Weights of a small transformer language model.
Size: 15 layers, 12 heads of 32, MLP 768 squared ReLU, 12.2M parameters.
Architecture: RMSNorm before each block, rotary positions, untied embeddings, exclusive self-attention, value embeddings, learned residual scales.
Each number is 500 + 50 x the weight over its row's rms, rounded and kept within 0 to 999. Layers, rows and columns count from 0. Numbers have three digits each. The size before them is the row's rms in percent of the matrix's.

# layer 8 attention output (transposed), 384x192, rms 0.249, rows 25-67, columns 64-127
093:434543569536451561522436520425513471580539509457535536521491460555537430536569498450497588580483496436506525547545503465470558482504438489520461632550485486455528501532506578461450483477440455
086:538388537468520583477490541498573455487482427537510462521393584495493501501468500511434508534500486509467514571454475457521654472529518442445517444412544497514485520464511421545523534487561489
087:500460472423516571445477574519485477422462450445502511575585502540564458462447548487498529485500541514543545551486480544456504515485531436442446463470420581464512498501479445497578462459489435
082:496563537548625523499508442516408493533636519563567568539476481638477530590464467517447494492508440556519588439432502419507429519495517532569477495524457536453453429439514486517473520549512466
086:390567491522482521479448522451488412469525486475505427509484547558498555573576524562481545483491544477454497613501510500586551430554511460503500422561471595462537457445492523558497579591472450
091:548464463487474477436469474399530522532447455464482485466455571486500521575518501583491519549553528500472584543535513461524343550486519483426553560551516521447453516601564490507541473504513493
081:468531502489444453438505479477543467497475442502531540511502452471566489591486406454436548545558376546466552476415482508502476556408512510519482499479561473547555495364437488528471593498462472
091:466491529456507458415464577458484543469520437539520524532446471517493512480527476435499469505539517477477422442449528605389531511456423452483491473420475548493544451519451485510491482545466481
092:550465445475511500600545424522542520578485531553488438566476552524451554550421490472534541497528450388475546461467390511557552540524595511496529486493477476488522396548600463517523500576440506
089:517555481502548502444485562496442502564572567513400575579456554488454488448442542505540481489514545544513572472557485485571506495532566445489516515465505475511474481386509505470460491546512438
100:557501520547442572446469459435504444482496544472463506516525511543533526418477449504521436525508535495480546524540608478494523414534515466526524535466526497588561464525464473505520583459498432
094:428545429496570497486515513532574542473499499465492510512470505463422513579482532445563472541516536484545493441473513516519435544564478391460481536403450520379568551432540386540482539469396435
094:549457524481402483478493534530476539564507489497532526581505449433445456456569458531499480571465466495529498541471530471543552429565473480551416473517566488579497433553546477511436517543492588
098:478518483594445476426431476528504495578502490524484470500464489431490603518520439519510518464554434476538513583511519483536427425497451429507492570509476594468481520480436459465546662475466452
091:527504367444501547582448484494575463471578519448539476441421523511533488540504516527456400529462449463496530540570586452560434465517526534493551553476458556520391562517479562487523528424524547
089:495420500549582537456481557544448491493492438524410529469588470482551540596568512536516439496491455527433467461458480505539527538483523497546547534523553555496505445566460474493554574556441477
094:516508525478432530427488488522534391578618442474432480559431548583502469520449504472544474455497614507546422525541469497454443532441477579415478572511538478592508517481464442443434463564511404
096:528470456459567549504494424447526434508496523453522458548537460516493412448529521505366476506453528622535450388475504543559559468532559496426498456504464444407421482565531409567530479471516580
094:566447526461505443496558477514419480472550626468491462458536519458458490545489518408475599439514478575546536504575564521558443492482497480529505600526494434544411453457538379436440523608575431
085:497515592463457424446524455469573395524499423446463528449540569558494513612464515520478595456520547571477461478480488574530480534540449519475512415567528580412468519468468447480530544495460516
092:495462519548490512429540545539474603484450435507468497470479447530503610525568565480522511523472513650522522431385523487453591535503447544513467485470507499500517457491518490537481430564511560
092:563493521553276529520537441504689511482567487424564505477476509513449529570578506479501550434504456519521511444521452562406507516533555563473564488527511478535537531558537558522523422543538533
084:485456537555511552436562520443553521599424542467489444497444542415482510481531541527516540451519571524549563505474494522537418535553568492521484462467487478606518542495451491503472497447593530
100:511419540520459412522528530460567501455443578470518488575454512488422569481515467479503526406458550428585594567542526542613530437470526525454500481523419482517497521539547610427529515559588501
085:602472397582514602544594452467453515564518535514520479500432492439496453521448439525459537474548462555518499479487487539465459486503506508521492539521481440454445509524530510522377570512378500
084:578475497502495451441586468486451485561548538477498423542430432596506512500534531457527495462530600474540502441479514437419523509584407461447529556465486502501480571452450461485472530467485548
100:526513480427583504515518509487501403530475529488482494534493491440456582472551415525482428625572478532351504626513507514530522476551532499471514534559496577431502473489575520457491553520504494
100:567530509524485506603613601532550438445596587474505556510416507517426515488433432477521480376507537501572593533473407491521541479427500560509450444499515521460470347462531549483514465500569469
101:496596557615604491508479529461521589399462498472566547461478472519457453464621527392587432490513492498470464486526544495395504530518453531499541531445497476463501473398432551468467433379508484
092:486519398459475495530431497506497452583506591490335550528460511529549478498488565508535578490410441499468489587535530425537441421509545429491559453436445479544448504462507569543535544491546549
087:575577502483517556570464486533475557437454402525518537517480397459514437521548442505502588473483389508496502346484534513465424519542544567436513383518556466457454348448491531450465391463476523
086:572515498595412430469482535570465552416482587503470483561398469531477519414517566522491478531578477559502468490530529555491561466486499429625508615572477492457592500508503479485424456476501502
092:499439439534536398477546489525523534418496456418543469526485470525478485489406586486529448480579456471507548498445553498574545443478553547475537492443463570542443507500466560507570471519505504
094:450421457564504539448603492490514517574589490490541568454446472453603496471486499498517404478459538486516523367530484550505505531557563502508616549469468434506525514509585486529452400528566482
096:441514453536505489514534483531500444502433546489398557502534453442556474442504504435513470614567467533432512550435468552422553432529535441474468497492460466488477509533508474561560522480638499
091:600586408449478481461486514512391473575382434454454420427452524478496522488498478505478394604518505502525545503543503411514550510552581523490515506484525458606434550512440372499500476497620556
099:509515549465569464480501555516458579475524489488530581404513467582539487535579497405451482412501480591567551440432474517548499435366529532431521494524549455543489440481489490418411518546520493
086:571521454487443499635476490469483509486453537409544505442562487557503448528457532362524519472532492479575468500510548528558455513419432600487430427559495384455492509477574547462507483536435396
093:537489417480391490426403480534433455562498466549456417490446421527549503464601519510529504496386456620506505595499604454590528520549515539449469473566486561495493395505527495459489478442523450
114:535555477563467526562530526500462571548535477479493514509472411523433499389519556483476522517522413515464485572505559405482466448470535509518460472548518517472581506493523556505472456486507463
122:457481577464525521501525544508464446498541434475438575501555475385562609558428538432430449528521517493439486534487529420470458464448446538544494428452516395481499426580471511573527396473599515
115:507537490405496439482468467481508484516572498501463560618518425475533535589506569453480499488571433434513438429515512523578548546511478583623501490455418457552482514525500423576494490482417502
118:572497510465462592374540414487637507484555484504512529552560457540439518534486464464474647540453507564474451493487478445466408481485487567475531519538493521445429483343606491482553384525613608
# layer 8 attention value, 384x192, rms 0.173, rows 26-68, columns 64-127
093:587578528667442544439576501541473488593535535492466592594496508547515515576541438519480563376482507535477464474482460505453505556488555529535413548471456514494513533446427475379508501612453497
088:462473502548576547488515579406448471484522525537551558521533541530465520481487548404463456518405549439533507545506522555528552605374447492541466466511416460527488455466579480563420502468535455
086:569572413568495531561522538466579583468476587444438505505406502467463478508460512476499502529479549570478495529538558517540504558516425516465540438520546529517441507453422476494487435557419523
084:576453606563404573527444508464540466506430573513484600477452529466467512500481423475399512457464576546544347512487528566530408450490509532505528549476457490471526533531422492504479496513394500
094:534532473468540427471504511513586482484435438555508507475471527490586558599524477608513545482503588564544544450366547540553488513428463406533580538465545502508454463549503501531607562514558520
094:494567411475532516510589591542513485551538570433472420615453547493560552510462465441455503423475491471494579540495490528524531539541493501532531482492565558584519456455470452471509443496420524
092:534473520437526508465479538393530527469542561500531494448509532482481516516551465469526534476638519448526449533493567499496539472430502460515500505533572518570546481504564476554503514494544457
095:495457547498452447474511585506568525541540438444537450484501443400413500606436471500439530506516598577571540598425559537468587502628459444457429480484481504469536515449552458450574437520463493
088:563455500587575500580387503542466440471580486556483468490470512560496486441588537509461501574518503508570529578557491441544518522460436532569496555478576469463456551524368456484541523533422525
098:551423475473414552469483473526533495630522475468501458465509486518497532526566468574539442644471550491479385452496546477512492511474503514392526480583469513459550512498579478493490487548540518
088:486552547490568400550471519459481477574526602451560464471399542567519489505491533530501492402453493501613464537407478547539469486445544557489548498518439498462465461498530507502559539495591543
096:573609512513521451460470492502485554637484477488611445506422497454417421614538582516442479470514475591454479477495607432542532423555504546406512460578474552460481559576560490524545485536552502
096:484447459495423511437523552489512418464544447442435496407427550432564555473416506524457451524549583566515471524528536456451464475496553518418474502548506524548498537582473530431456470574502448
086:411483485499457485516504526562611475486456634483460543417539641578513426480501440474465526438527544466537597512490513543573452545386472459522461462545526480490453581502578556452511440506434478
092:613434458489533495570505527474549472473561489435517462507500567401418516487479425514437465466466614570508467479484485505486435579489383434534479475432400486487581612488530554414532468467492549
091:451396473437468558473488533453557460492424502459465620468549521455442484486474481460569525463488419503447455464429482483481547451479504521540480429527467617520451541568502471543522560425504499
088:497393561514560411565460503551487585436543522544595562536464521441590498455495480528486475529513546455516560434549493438582458543553462452481549564551507506533432532596446584529520508496335495
096:474480491585541496560532532529497462533485492484428529516485473462558538495517563504523572508532502449527469411464329471488534508448496502501571542460460494456602462564402550501476511586419601
089:427456568472470469543465491526546494411516495580403498486474462544550509464480590570465560537610486394542545461492400548485407510498458504458533439455544528507527526523461548499532528502484479
095:555492494476562483516468479440507475374519492497543510534559520398464549470504540471576448402460395539495587516442517553464565609516421551562470544532487427465453530481373444562552536506488548
086:491443467499501549500425511480500515529472499563496535511587424512486529478503521558540480529487557454497462546443487549417533548497451417588474459568469462572541486567486525564464517427525495
089:467527520538493497474458610539426520476569546457499543499471401582490499426518521483556482576505379461443416501504514505523502519420509476456485578541472507433489537572566449548394475521551466
100:482575510471488505538593546512540450609494468477502571493500461480503452409540520508607474530485447467489397532473441463554454560435577517542532493455540469493502555550484445542498594433483416
089:560556495446473459387464481523500459492461534485532518472533480521535514570491504503536525514455536507515508531392562528471513595531501486529538420560558486450503495554611566487541477538504461
078:474389414520559483498454374481561495550417465404408534442492612457531476553480519459470513525494383453425511487484512427508456547448515575521526484509421456468503489519514467574405536511457462
096:465591554517352543481557460560486516551515559498488494586423521531460485565498592570368520408527541582514438512507466503512428483485450528439515584500555528415467447512531534406504515534426536
097:428584497545539570535478575501479506454520564519481481463573438545436412511529591527524491542644462494477529477527450530543489526504519522509480483525520446511442479476379478564476524477509564
094:486581483489467477546466535461564476504518444562523498487521487570543493524530501559592535533517443571448515529546583568528534611469522511467475562601420449507415452462481473476476524552599506
094:495531468460453540513553601600512521476557485462536501520547480469525449557477541463416477519488552505495543583331468452459480482529475525502497509512483518456491570485548500553400499529413538
094:466492502500494460489474512556510487524501478517592519481504607498441521528514509551409451537436534620506593546444480512507493451556525331593507539593427523483514571473534487359471468437541472
096:547461415405518508610429504404519491539496534507422549470470434563510507500535512431477518500507476498435516461520588495520536543554553484505509555574492477523443409500445485509495531485406466
095:448540518592486486557465442515399539539523508474580497556431512529544513438620528550501548461559418537431555515516504570544498517514498607586457444499576502556440457470510418528525534566476492
094:446500487476558557513423496444588494561535512546442442489595473583455543459507579397466544520435458434440549505571482508535508517462442509522518481512542474565385569555482468542461422434473509
095:415549484430502487498513494463508494620563476472508438494537472556456515523487533547522534493544564498582508523581521532610541492528481558455483449423485514462494487432594511536476492552494521
088:482524519576497448471467559534500505522445461461452547492552561466504513523432424512517503556438469564505562529543463539530480516504397543427449550539563514439486434478505496540495431494414612
097:446507490526490454497517515465626465443449399482470426518547523629525663418534428476610524542473473517543445426458502481460511448570431403484518460442533472523457455483497516532511418460498602
092:453409481527520501469459559480573406535523442519516457530519492449499566473509477561539423538565496478539504414518464575527464539498637578613511501478540551519484367449508609500501502626550624
095:514587543403502584546524515512604370543504523625541464566507469438463498551551509483435475466473512482477577511408521540438508565464432408496532505570597616449412576468495479497487507507457560
109:491507526501405508558456447498472450547492485533448497475520496472489538467420469469544441486505456550448442557585467406496507570487532511507451456611487500585482551501456479404491441531536535
122:508543555527513524489524524411371578470495378500532425434543444462518604580461551400492449490515451514452502490527504537458570472447429546505510395401495405471535466605443524463485408463523593
104:575528427408513499552501548530503549593534456562458515547577430472479486528494574460490546558587516497474507560567506382484618513392483578531562559432448532525475614536492491597468422522504449
117:423543532471390573506514463538526530442500519516472543605509500499516488488466547466533546517507512509415555494467520425378495528428445565457423509555498438459558473412514438470416463506556600
120:513502584411538558533552437472510521508531444455508445534516499512565469541518459533422470536531460527594522515479522564481539433383579413463508557494558341481553586457450525548512472439491592
# layer 8 attention query, 384x192, rms 0.159, rows 32-95, columns 64-127
103:475486539563376455596539490479523527429434485536496489477495558470552488473437491418520474507381464555579497490546568562521579487485468477528530484490490556529499522550493448575463359577598538
084:453525478463463608476526510572471434464498393529492546519524367475481508451496476526517575499553509457462481439445504518482489471504498498469424469491538454470529530485557582494486526578516424
090:474437504480516511570539486463472534446505460493378455458524569565535444573532540463490516552442492489454503512517512474516508552463538553469597472460476539536584531426506549475407470466524465
083:495480440516449562614544469516554618397463468597427516461473530471458490524495568486494507453472498483527422574505421467570464411451535530520481461454555515352467516508419415479425478570440489
084:383481491404553613388535486530497456478439485471544468478516458504520497562470557532453532527562547480553507495507577474483540551571470428496489460441432573487496486471460501552462442462545526
088:457538436550443464496419481427537552440620509487409584454449445373556480557445541550464484405536492574488529479454483538503467532461522378487548476474485476504455498428530518491448535505511632
096:472495440466533506545539541492466521622450469533542613471470530525434601524514506449487523431530478450549438438446537474489636536539500505479411498484531424449565469491513416591620398482504445
103:632466582490456489574481475458612518528413524502507416536441563412483509458534496512507444487568528458602511512529458508524510421473546572485545516468400498473526483472561451383501446497366491
112:511516599516491460485526585594455531423506552606530544525515507521472511518514527496471482457571507544490550440500496504485481377410430564557533463480438496393445472453523469439481485469471449
094:513480551532433551519465523479407502475518473493441473534454521506481581509534541486431538429582450512440449586405504537467544480433422478494520587469477470561512502499535480540450497469508577
108:429505514514609477399554529540475535572526589547452528448551378508402489509409551508548505498513494469481559550397488488437476523506557511419472550501507468476549512514462503475479490435488499
103:471491481528567502466526581488472546489604454456497489505535458483574429486545467499423535535479517511464526529442507462478547596472564495496452528496498553453509585436504514537476423587582522
099:532508588485477531481415435431502571513530521501478559476495546583490503421559454470515542441543494448532523536468477429485473550443515509462485473492421435439437476544441451400498411499496469
104:477487461438589477514511508503562425387460542446504480534490516587509417569586545486529473597583544432496541544434503453474516576545500507482477590448596493535363535488505521477478465434453446
105:495527507488573408598454523409516506486454423468532532489482437431522545471466549439539550515527451529525545444490418521502481509411510490457542459503406509496476472464482479468470468538522489
110:531527493532430449497549482459478506579504429486541416544488533519393504588539510404550467588518460500481482502469554518507455547508651472446423452481563558529468547525466468450544454558485510
101:493556517492556587479413481543529444595470453466498537600524501525517568498446507500536542401514451506508552464504502547492607517585557541500484520520514489413469442505482453518433544384424521
094:511518438650401591541490540512513529436432524561510462444510493521566491507519554505477431451532502557538525505489526512495526533573439499565514474410551435436484472467407552490542531494562475
091:481458583541447522535527421462494538548536504546524473532550491470487469397592469454512472499463463499490506472522480449518533471423571496425406468579469482551405430524504510444435501497529447
092:514456595436519510594480444528537521501540421513494543558584545484552536387560462459510566491455511567491483523486486458498485470450486627479542484502421467571528507583488543460473508413476369
092:500523369484451497494444531466453442509455475598506517502525515490554532543506463495530504417434585403439456448504479443504453459426424494546529487496517540480486511472473511528475536551516522
088:453568572453491567494532502481488408405375414517438396393528509488522464521557585571637472474446645404451573506555477450521455504557533540506530480560521508505575510517568532448469490511494596
102:463444527502581419565381522493605508518502566465555610533500547508479607627432430545520530491467512442450479561539554457463511405509515423552468538558477529570544539453525414448528451460502383
100:484548460465546477471453591566461475519551474551462410477405569496524466568575481415459381545493468554561557479487476602490447644565480481503476473446512512467461517471487590472529494505454522
100:547488546494532509506547547504549464499494409575482448577431482559460483560438507541545468605389546556449571593536421553528511504575509493470581542503428567436488526529446517480494508503516451
114:588534584484502542455516487464532456507445539539465427412465598537475549469427464560518423441460607371492521518504499473468451406489509559506553479527362559449405521514521490484457569464541546
096:477541533463526453461430469484489421421490518493475518482496490561532499522494534549468530483519521566522583514530432470548548465516441519518666515467602502505534412498498488472460537522394541
092:414476522479443520491470471482483541507521457576450584435551472533521560553569440469525484470400505511534442465531542485443497532454476486482542550446548417483600510478548564383586533474474560
098:438458548417492473495547449522484498520592351520489452517520443521518448497486523479572460526521510453477369487488560460519468399493488492524540478475465501472488439548493563525491468469500555
107:505453538409464424504450506505484537504547520481598434387563446564474466577544466479471468485461414501496496457567475473458387479475520462480480508472448469460452438497502460532622493503555524
096:601545496456471485512525568520593525510520466568547569415482461415445524528401446564492500463549382538402582554531522440401550563509446526549482478408448424440591515448549444547546451513456464
092:492479517488406524546592465497496604451396502511414429549467535372473396546480548467404454530577517564555442510580565555533599468530404517561483465469436528510587468402523594505578421506510527
079:402447485417515526495504480452505441469456468548484534510566516559564511479502577521505564444517531487518529513582428472529460501553500486586656499461474538484516361483491447497520432472446502
082:513489469441494546518464462576520452427481526506516488510444445476509450494488564507445530503516531433480504399530500417552562505491548435532459429513500534454529468507471538505527472571476541
091:446560466534455532495498532405542524511441492455470524512499440391493482511592530508512517503521434551455474525513425512500502452584542441566540568377559450531543453477569385469443459511450473
096:424463543467614558499585569557459432575530596510543458525554474540573464430446466353427550500446513460492496478539517509490528538465496492487415589484495478517593466400496465475538536431481402
087:520516457546484482467595465471470528474616488394574427536501491553472468460479591480521511518479520457477480449457496509419445545410573510446442468543514520480401497438497462505466484551508462
090:444491469539402530519513510459468565430530496585515460542525470527422417444464462537563573565516494567438532456480464512433421493534464441530415502537501572486497543459561524457533553567452450
083:521546540446470474403487470477424521531504529533469511426392481543502481493546558527431530469541436605511492476478625498492444552523557428502593480422542469598433482536565489603480438502478535
109:500481440498510521506527421574460439500519533485558595477438528522447530517385408493426588525443501473495577557497516522563469444458499504491605420581525558521571516530535539487545491527378477
096:556524413518481576527471482532416571477499598517593558513539484448457464496498455469453486417409513449573462481481477501507500481465508661471563507575453531523509429457387483509509517409492449
104:510487513419555435520549506367424403490512558576463505481535465537519592555493647532443502500603458419535534484520512559559389536542556534508427436506616510527472499513519452517532542478490473
086:461521465432461403501413483512619460406573591571473593493507481425495458497553475473449532510551489444414527473483432507502475518454490476474412481548517602540540537571513507569530485509586591
099:497477469519461515502483550560484581488458471475464495486536516490485440556445441519458461468405545568410533516524518545441564401582549468486570513458391421478478498375431498472507519480546508
094:568557557504438528493545506436520472561558510533467588483434445597518548578490426590608540537501521606462518538456526444390537481504531626497430556522437431504578497595491514504462500499481506
085:474433574458415542569518460543563555474350535494482425473509515392450542492539531578477458490469483385501558404525517538464571446424506490478510549507427494548523540451477535474542452522454495
093:543594500500522545469491611529509427465449520456472553567444540427409500427471496496553491400509519511457563480403441473424531470502420464607503585509570529429468432561475485443453602494542515
094:475415479461527438414433534500562454544509532410456483536558441514513462446492526532402519479494459395443468577440465512457527576552433526462559528565500478465460520553594469510521537471611548
115:437430532416504583504441485520483511475485464474517502607495388533452547499497520508549536537454499447475511485531467572500519590442528532473432534527475515499430537444560470522579485491518402
101:539503631460526626564510472472488476513503563505453514558572431455467506415462525468511580499536452413524561392491438487493538528447481552479470429534514576489517471429446493507591446457475489
096:511398510555483562429484424539592541535454493498459428495488474497533536462554476494504476468506423449479533483536465444453562504433627554412523507479432478451428466519567570551569406537487490
072:498590507439502491484554515502522479530537586510558476538453466512465485458582481514442504465471463421534469532450544442468521374411459517558493512460456431540542496579430492454529540452520460
087:472493585482564542566518554588502572602484583468526415510458534532582530481393578441475573608507466476527542442453568578608599522385517525450554399490473472541446458471479584419574564511471455
097:555579426520392461468518489506462535407515396487494508496498563480453447601501519628531463440542521526531400484548427449529547481519569421558454459456506465400479564482494419473469430541575536
087:545569486545556437465482524466517545495422461534533512535485534514503439496488536526486512478482560536414571572477571542503530514553456412545580493483459484541468525600497505462454481486482607
099:472521502511431555570569507384663486492518409384542586600517534397592495471507394520524568630541547573457478477518444455482521428494459443473505444533485452493522557435453514490485546517460390
095:519474444575468486438524509478410517556514504429574527514448407493479514450510539543425457460491458537496528586516514479438488398520565498572480532434391465575471452507491509512475504542549513
087:420545607490484494502478509476531521421454489637586583440519474524473536564492517465575502528413477460481476472546551484593487502479473528465475500456431604456547456472502492527513481486510555
101:514506565496525540464401446546527552536453469458451496509497458568545462385486544453489574438521508542553503470459589491486484493548403465492527612589507519410538597546466570567481533434453531
095:488464500509582560568503479576527437512468500557541500472485526528492602493595497457450542555555412461545522560559506465526556495450500518520638450531497458626601520482540511525401496494438421
098:523568518512517496525474531476510487483493413513517568524464606524546502529570378397512497509452498489555517434443498549545443537582413562457510494406500453423452489537494518475534457439465517
098:528552491486465409578522543564500558481532460417441500461481528531493513458482585554572431482485471577462530483442598579467547546435545561493512495535553501578548612443482460488376516528568489
097:505539527465523501483551508491584568574464530396412571464515451502507553515478507574518453450490498482554471512501572458449432526467454526537570468440542475424506511502464554536496606475453462
093:491453451481409509568592539547449525536494533551437439516502532597548463435496480479498485470557446456512482532470538588472405462521485512504399517618459506476479588528550514484517483533411507
# layer 8 attention key, 384x192, rms 0.159, rows 32-95, columns 64-127
103:480516446537594490379494482401441540431496567474526494484622520503563505432573469585459541474479589485463446554484390525569476460427432491585464474505475567511618431458435485523541527478488491
092:508384447520569557519550429529459558544407472466480495510543493484501601509514474500572562572476444530580412460539524438497573514529588444414511482593461513498485478538440476594554521456465482
095:580567449510516419447538533538407497439495401547379514523458558497513513547524539487437627484438449557541424613550425499499540485543480502478466514501461550508607447521409519518513497558514464
099:510500495503561439535516549430485509487562462511532602511546550561487473574545556542395505425578433372472437558504454569561508450504414546553484550515565515419514452479443389518529476494492450
088:469600498606435527455483536490474449580560497398536569474477596455507410439526514562548475362480541487521657502445492512497582566499519437532504542433490547449573397483505494540513548466539613
096:547614500480490491531406470433519574509586525466433612511538496508532490620541570563532543525524535538536537492524550533620454419572518531538447536572531524534528497483494491493463416509480568
104:554563494437525435550498552560514518616497526555522483511468409479542487418451501410603483445484466496444409492436539488456436461495469525488475441497509460432463503583439473399579536546519481
101:520539589457456486506595467475467596558471502512501412509387506499454502564521513593471469486519588599494520521546453556525485454551424490498490587532451468515604448508616473522568472520513498
112:456473412406537501460516557460569500498413580444450533410535521464432404468548576593547503444525402586608596586454454448494465511489524508479473485479505538506457539457502665540514450446492503
096:502504559552476451544579528547508466486460568496462433496505507485451502507543568454521473498494578460564415550556485556432454426573556540491450461431468504441403534600431492519550437476494507
114:455456538482613430487502513639593506544443461474513494403555476398485478489518598513522470459486548559531531516479516490560610493427536490510584541433569554515484524512556518556504474473624468
107:444463405514515340439538490524501540500525575510478471458509409483525556492522505474554523561571547557453452593545521500444397521514539466499609498513499452416502496454456477584548493541502473
104:390560535378594530522549466506526529587572596512384507501506478538580469513543602514503521540488583487518577555598444519467351448528433477578468424631447450570521460526537527501580478543541482
095:541598457552478465572584460458466501508518477453531521453423436535476495637516532566593633516534471503425527475503593577495579534477430580478461494535515447469544497468489467459528495481483597
110:421481492473561449559463516523497549533458512485458436441522425477591457595575547513456533409513561459476450501538486488557404551452467471479574551552514448462583543459500447513574479468503436
104:505544444592445530515521556474479561454576366588534545453455485443556494550493577514538620539481388566497474462470437511579510537536413506394587394452491554537527511553471506470494525523468542
079:447550488475589533492560509452569430516512516453519565426510457563472458437521496501412431549544551448466471511455413476475517476468499551547451458575501449477617493531472473495592551483527522
093:492604468616452519436382560456456463511508578603585544499557456510651504546498586566449476482490464509525516566477534497369418514545492522597580488564435485412462471435483521367463514462417488
091:446419516566516424448577496529500412476498441506545462439485441526404501505464426413444442556514508529466529533447438501506495523408484482466526560553396428552442526545525614454493556509524506
087:496464485431459503429596493449414484538492618444438511467477469477434446454495468449535437527517479477502442463537393474528471484495493516466443438461470430619443482529475578467470566537477485
095:609601541475523429512391548463500534501418484524500505491550556496503491506557457624471518396449491508469490509516404435473514529564447435554621554427520447459548493494521481505484502469482518
088:550529468497530488505440505471554480616409405504525562564518524488479502454477480541501568406444464457501442548496573487417556524546467453597463508487460449412574463423493453500469522523469526
097:558504536488474437491424515464515514521512432542546532465352534515526579583459434531607502583499450513585541405477489458468521548453514510490510503561450520415573552447527504495536478462440491
101:473514499570561462402416448441494577554605520493571572512511509560485474474501495461456503484533438600441526451426539493531486503587527553431400564490464470444506472370347561481498516465456482
114:524450480626545563540545461467488381524509477520518559524539523510420505586492501521494502489610441483426605538408438615528501542570480478480574575515468502520536539436540509523464393442498457
104:441517551462435453491472416525553470506527530609535587463493452488425457472409553615533469489524493484516527429485430562454469534524430452540512608444507457501580603483521498433573470396477488
094:568523516495438564560419420586471493495522476568494436461526469478528471591512490459489461441570474535545548466546579562567500514511453440506442610505433535521554544459420523543483425491546483
106:469542512479525494559489549513481512458491526488429454434484474447497590466590490470373463507504520536481490481525516555489615457502505452601432444564547477629541416503571501506484427484474512
106:441477612491436516450442532408537477487514485422421568516480552586464540390584453552564552455503559489544456392473444531475538496514525421479548505366526548518423501555460479496438484540448445
102:512428534485558567497516514520612433431432508395510507522459563403479580495600505445548529488443632459596505541533481475533527474484635455512618457456487623491535501493556479563461522485460556
102:564522511528493572481465537492595442460510468560535543466557530461533445447547578494523516461531564541507496523539506481502668559433531593575519548518359585491495420546533451495462513465462626
093:514480466500455502444582519494500452499454519437489511447484457398412484474439474422449441437538400501561534497460523532544481537476512563509424497465505585435480454563504566427433501467530574
102:528524530663416436449520572428510402427536577500445512469494503494552490445522394532486457456419495452509520522432564504507532497513474464517524509490508460492476563464380506447387556431539501
089:500462420520489487524581530474583507454438589499460443508496479456510452544462494481538477586528516531594515513421512430490512495538481498559450442471533481475515528567405434526526497524505593
094:511575487571426503502506571425481526420471521518488485459603459510492439457545465568463548477514488472526552541427493475435433550420520530623576563442427504523479485500491480466447477532524534
093:506473556451546525474558498522400451479521567466534388463480499434404468562444520392492563460407560493505498488520483522541558459437496519573412532530497482480538515536410536521504567500412418
082:498496389488495531456564498498442522511491506468495484544503633524458569510461471469503526495586460596598521514509496500426505540489525432460505564581453512547540536494660485564469458532522510
090:530523475475488491568432461490463540504464544482500472611551551454544509592532453424600539531436485471492545511487550485524503485487527438437454537531421523483515495492570504477449557496564514
073:568535489502425440445514580488534502479507567403546483446471534435538524453425575494466548502389487601453480512485582551419479396479513582512519540492517513564534531528428420538636567474528517
100:484454506431420520544452507374471579542462567551493552516598531560587541521536515415551479554437442446403505474551573457567484512592510495476401486538552538523469494481575549484526548446491373
087:538486472450542543526485461368510560558527529481603570409606433423466512519489584433445528491498472444419530461498438365566542578432513556469530497493467486471531425584500528490435544503545427
100:534466415551607434480511486516452424545428536404474582537465423471425485522475534535427490479466466505417466477571513555516464514496592382468551525565474460632456533454509539456495551460545482
086:499486475464549387608443474470494510517431454391453493580527572571478477542497502500501468517494553624584486461408472477479506466415533459603501459511517504456520422398637412569500383509542528
093:484465527493520546494512479391581462503516517478469417485541445475532533452490482483509508584468596462461470595496478479447418467534620412449576438512508422441578465527541519399573508546530560
099:424511527527498469490412438519430551503530517607489537599452490494528481495588487517526494425498445436575464482529518519559533504519521573447467417391491476470456349534391460537562514518474540
091:518571530551470576486433572399495554522488443535516502575493441403486549505523569520433449483525415539463553470640479489544513563576456562468524547543501565547540437465476590536485470553501480
107:456489531442479502578471508538488435504426553557567554431495510510491455445520542433415518540530540492529555492481496539536508576530491437583531587549499469555422511473515538454502545472507469
102:531438535506603504476438418479446455508472451517518569440500546401573480520572491579489558496564489568580452422646466466624528513531556505547562428487499514440510472502496502553479439514435514
071:507559472432662548490522579449457490526494505499448430545427506403454513474465455415555485476550466508530399517462464538552523476503468550449411476480449468538475487528482577471510561525425527
099:523490567423521479572476558543511477558442532555510520446366471540467566520482473516424401497480509501494446468397514522523554512469475389469431562527542538512539416458524590578479593499466480
095:550485618544506466461561513537476518521544448506526488535452441546561493534481457574429472474530478465498484460514473462443508592521492620481480514366595428485541478518472509574478486625515496
078:522489540416410461516480528505473556509480554598434524428418584517524467521571520486522530477518464481504427582566504517609488406506490571538506527474499566462507422501495492492411542471446534
092:498408425480585592527649389510494454547455518506524470551500548489471449545495512514522420459519495492508535432450520587520548539428495559489496515543499472522575436456432503534579559556427473
108:470559463545366519466459580493602553436479542515447438568518483503549503508504513575490446547556552391553454625453501411416457511528468480468567497480454511449491497523545465500441450519567570
083:502566459481472436535526530430509506522550458526447541480514517562564450490472459491493491479496524476499494525543523513425470569614546470519594484413526528387518525488549439501431467533535564
091:537507501510425508470499418593472546504471473558498548583495532506572469460501407540575449464559406412558418522512554571525544468608461519584469483480455559480434487423494511552561492539436477
100:584528585449481526475549483366419508457532440519416499510519497547451518517482489491470534554602482509467478525550478579458377378555582487494554545494482535487471480543493470454620456478527528
092:450555564486573435514540503481492480482530441463589453550478421487511454479530528498554478436421591519411538448509430518497468524430480450512466453467544536419566552479559377472474558553516519
108:556538458405527492568415482484448484522472587508526494485444617544506539453621468481541641420561415451551416489502599496633602450451446463525411482490415514509474472507463465586502524419524526
091:486548508542445534534556551531425510428406529459507575528504428552455447457474576465490526506564443379436504505519487483492471528459468567551401388554503507532399522476352437493525506441451454
100:473479567464495524462501482588540446570530533498536544521505457517559563509505448433453432536421563434482461528458551542523468519502398560461528485468463446422454523469478425526549564459534378
099:417440289582644478555459495503577462495480478451490434490572455493480536483504548561613556492619605400521520528502528520596550545376529544466502477478475553536509475459417492525555454589462596
091:500428496539521493502547446532412596454385575551439582558478493586576552504536508531605644386524551510513484410449509557586552478540422564545422520453544521514468469439507569457569486568469455
092:501498498488544543469433479399503547433517473413512592560471447511560530492560602509577487439482414508442571434493494538471502503563502465449525557600486478594570471392530550537475516441488473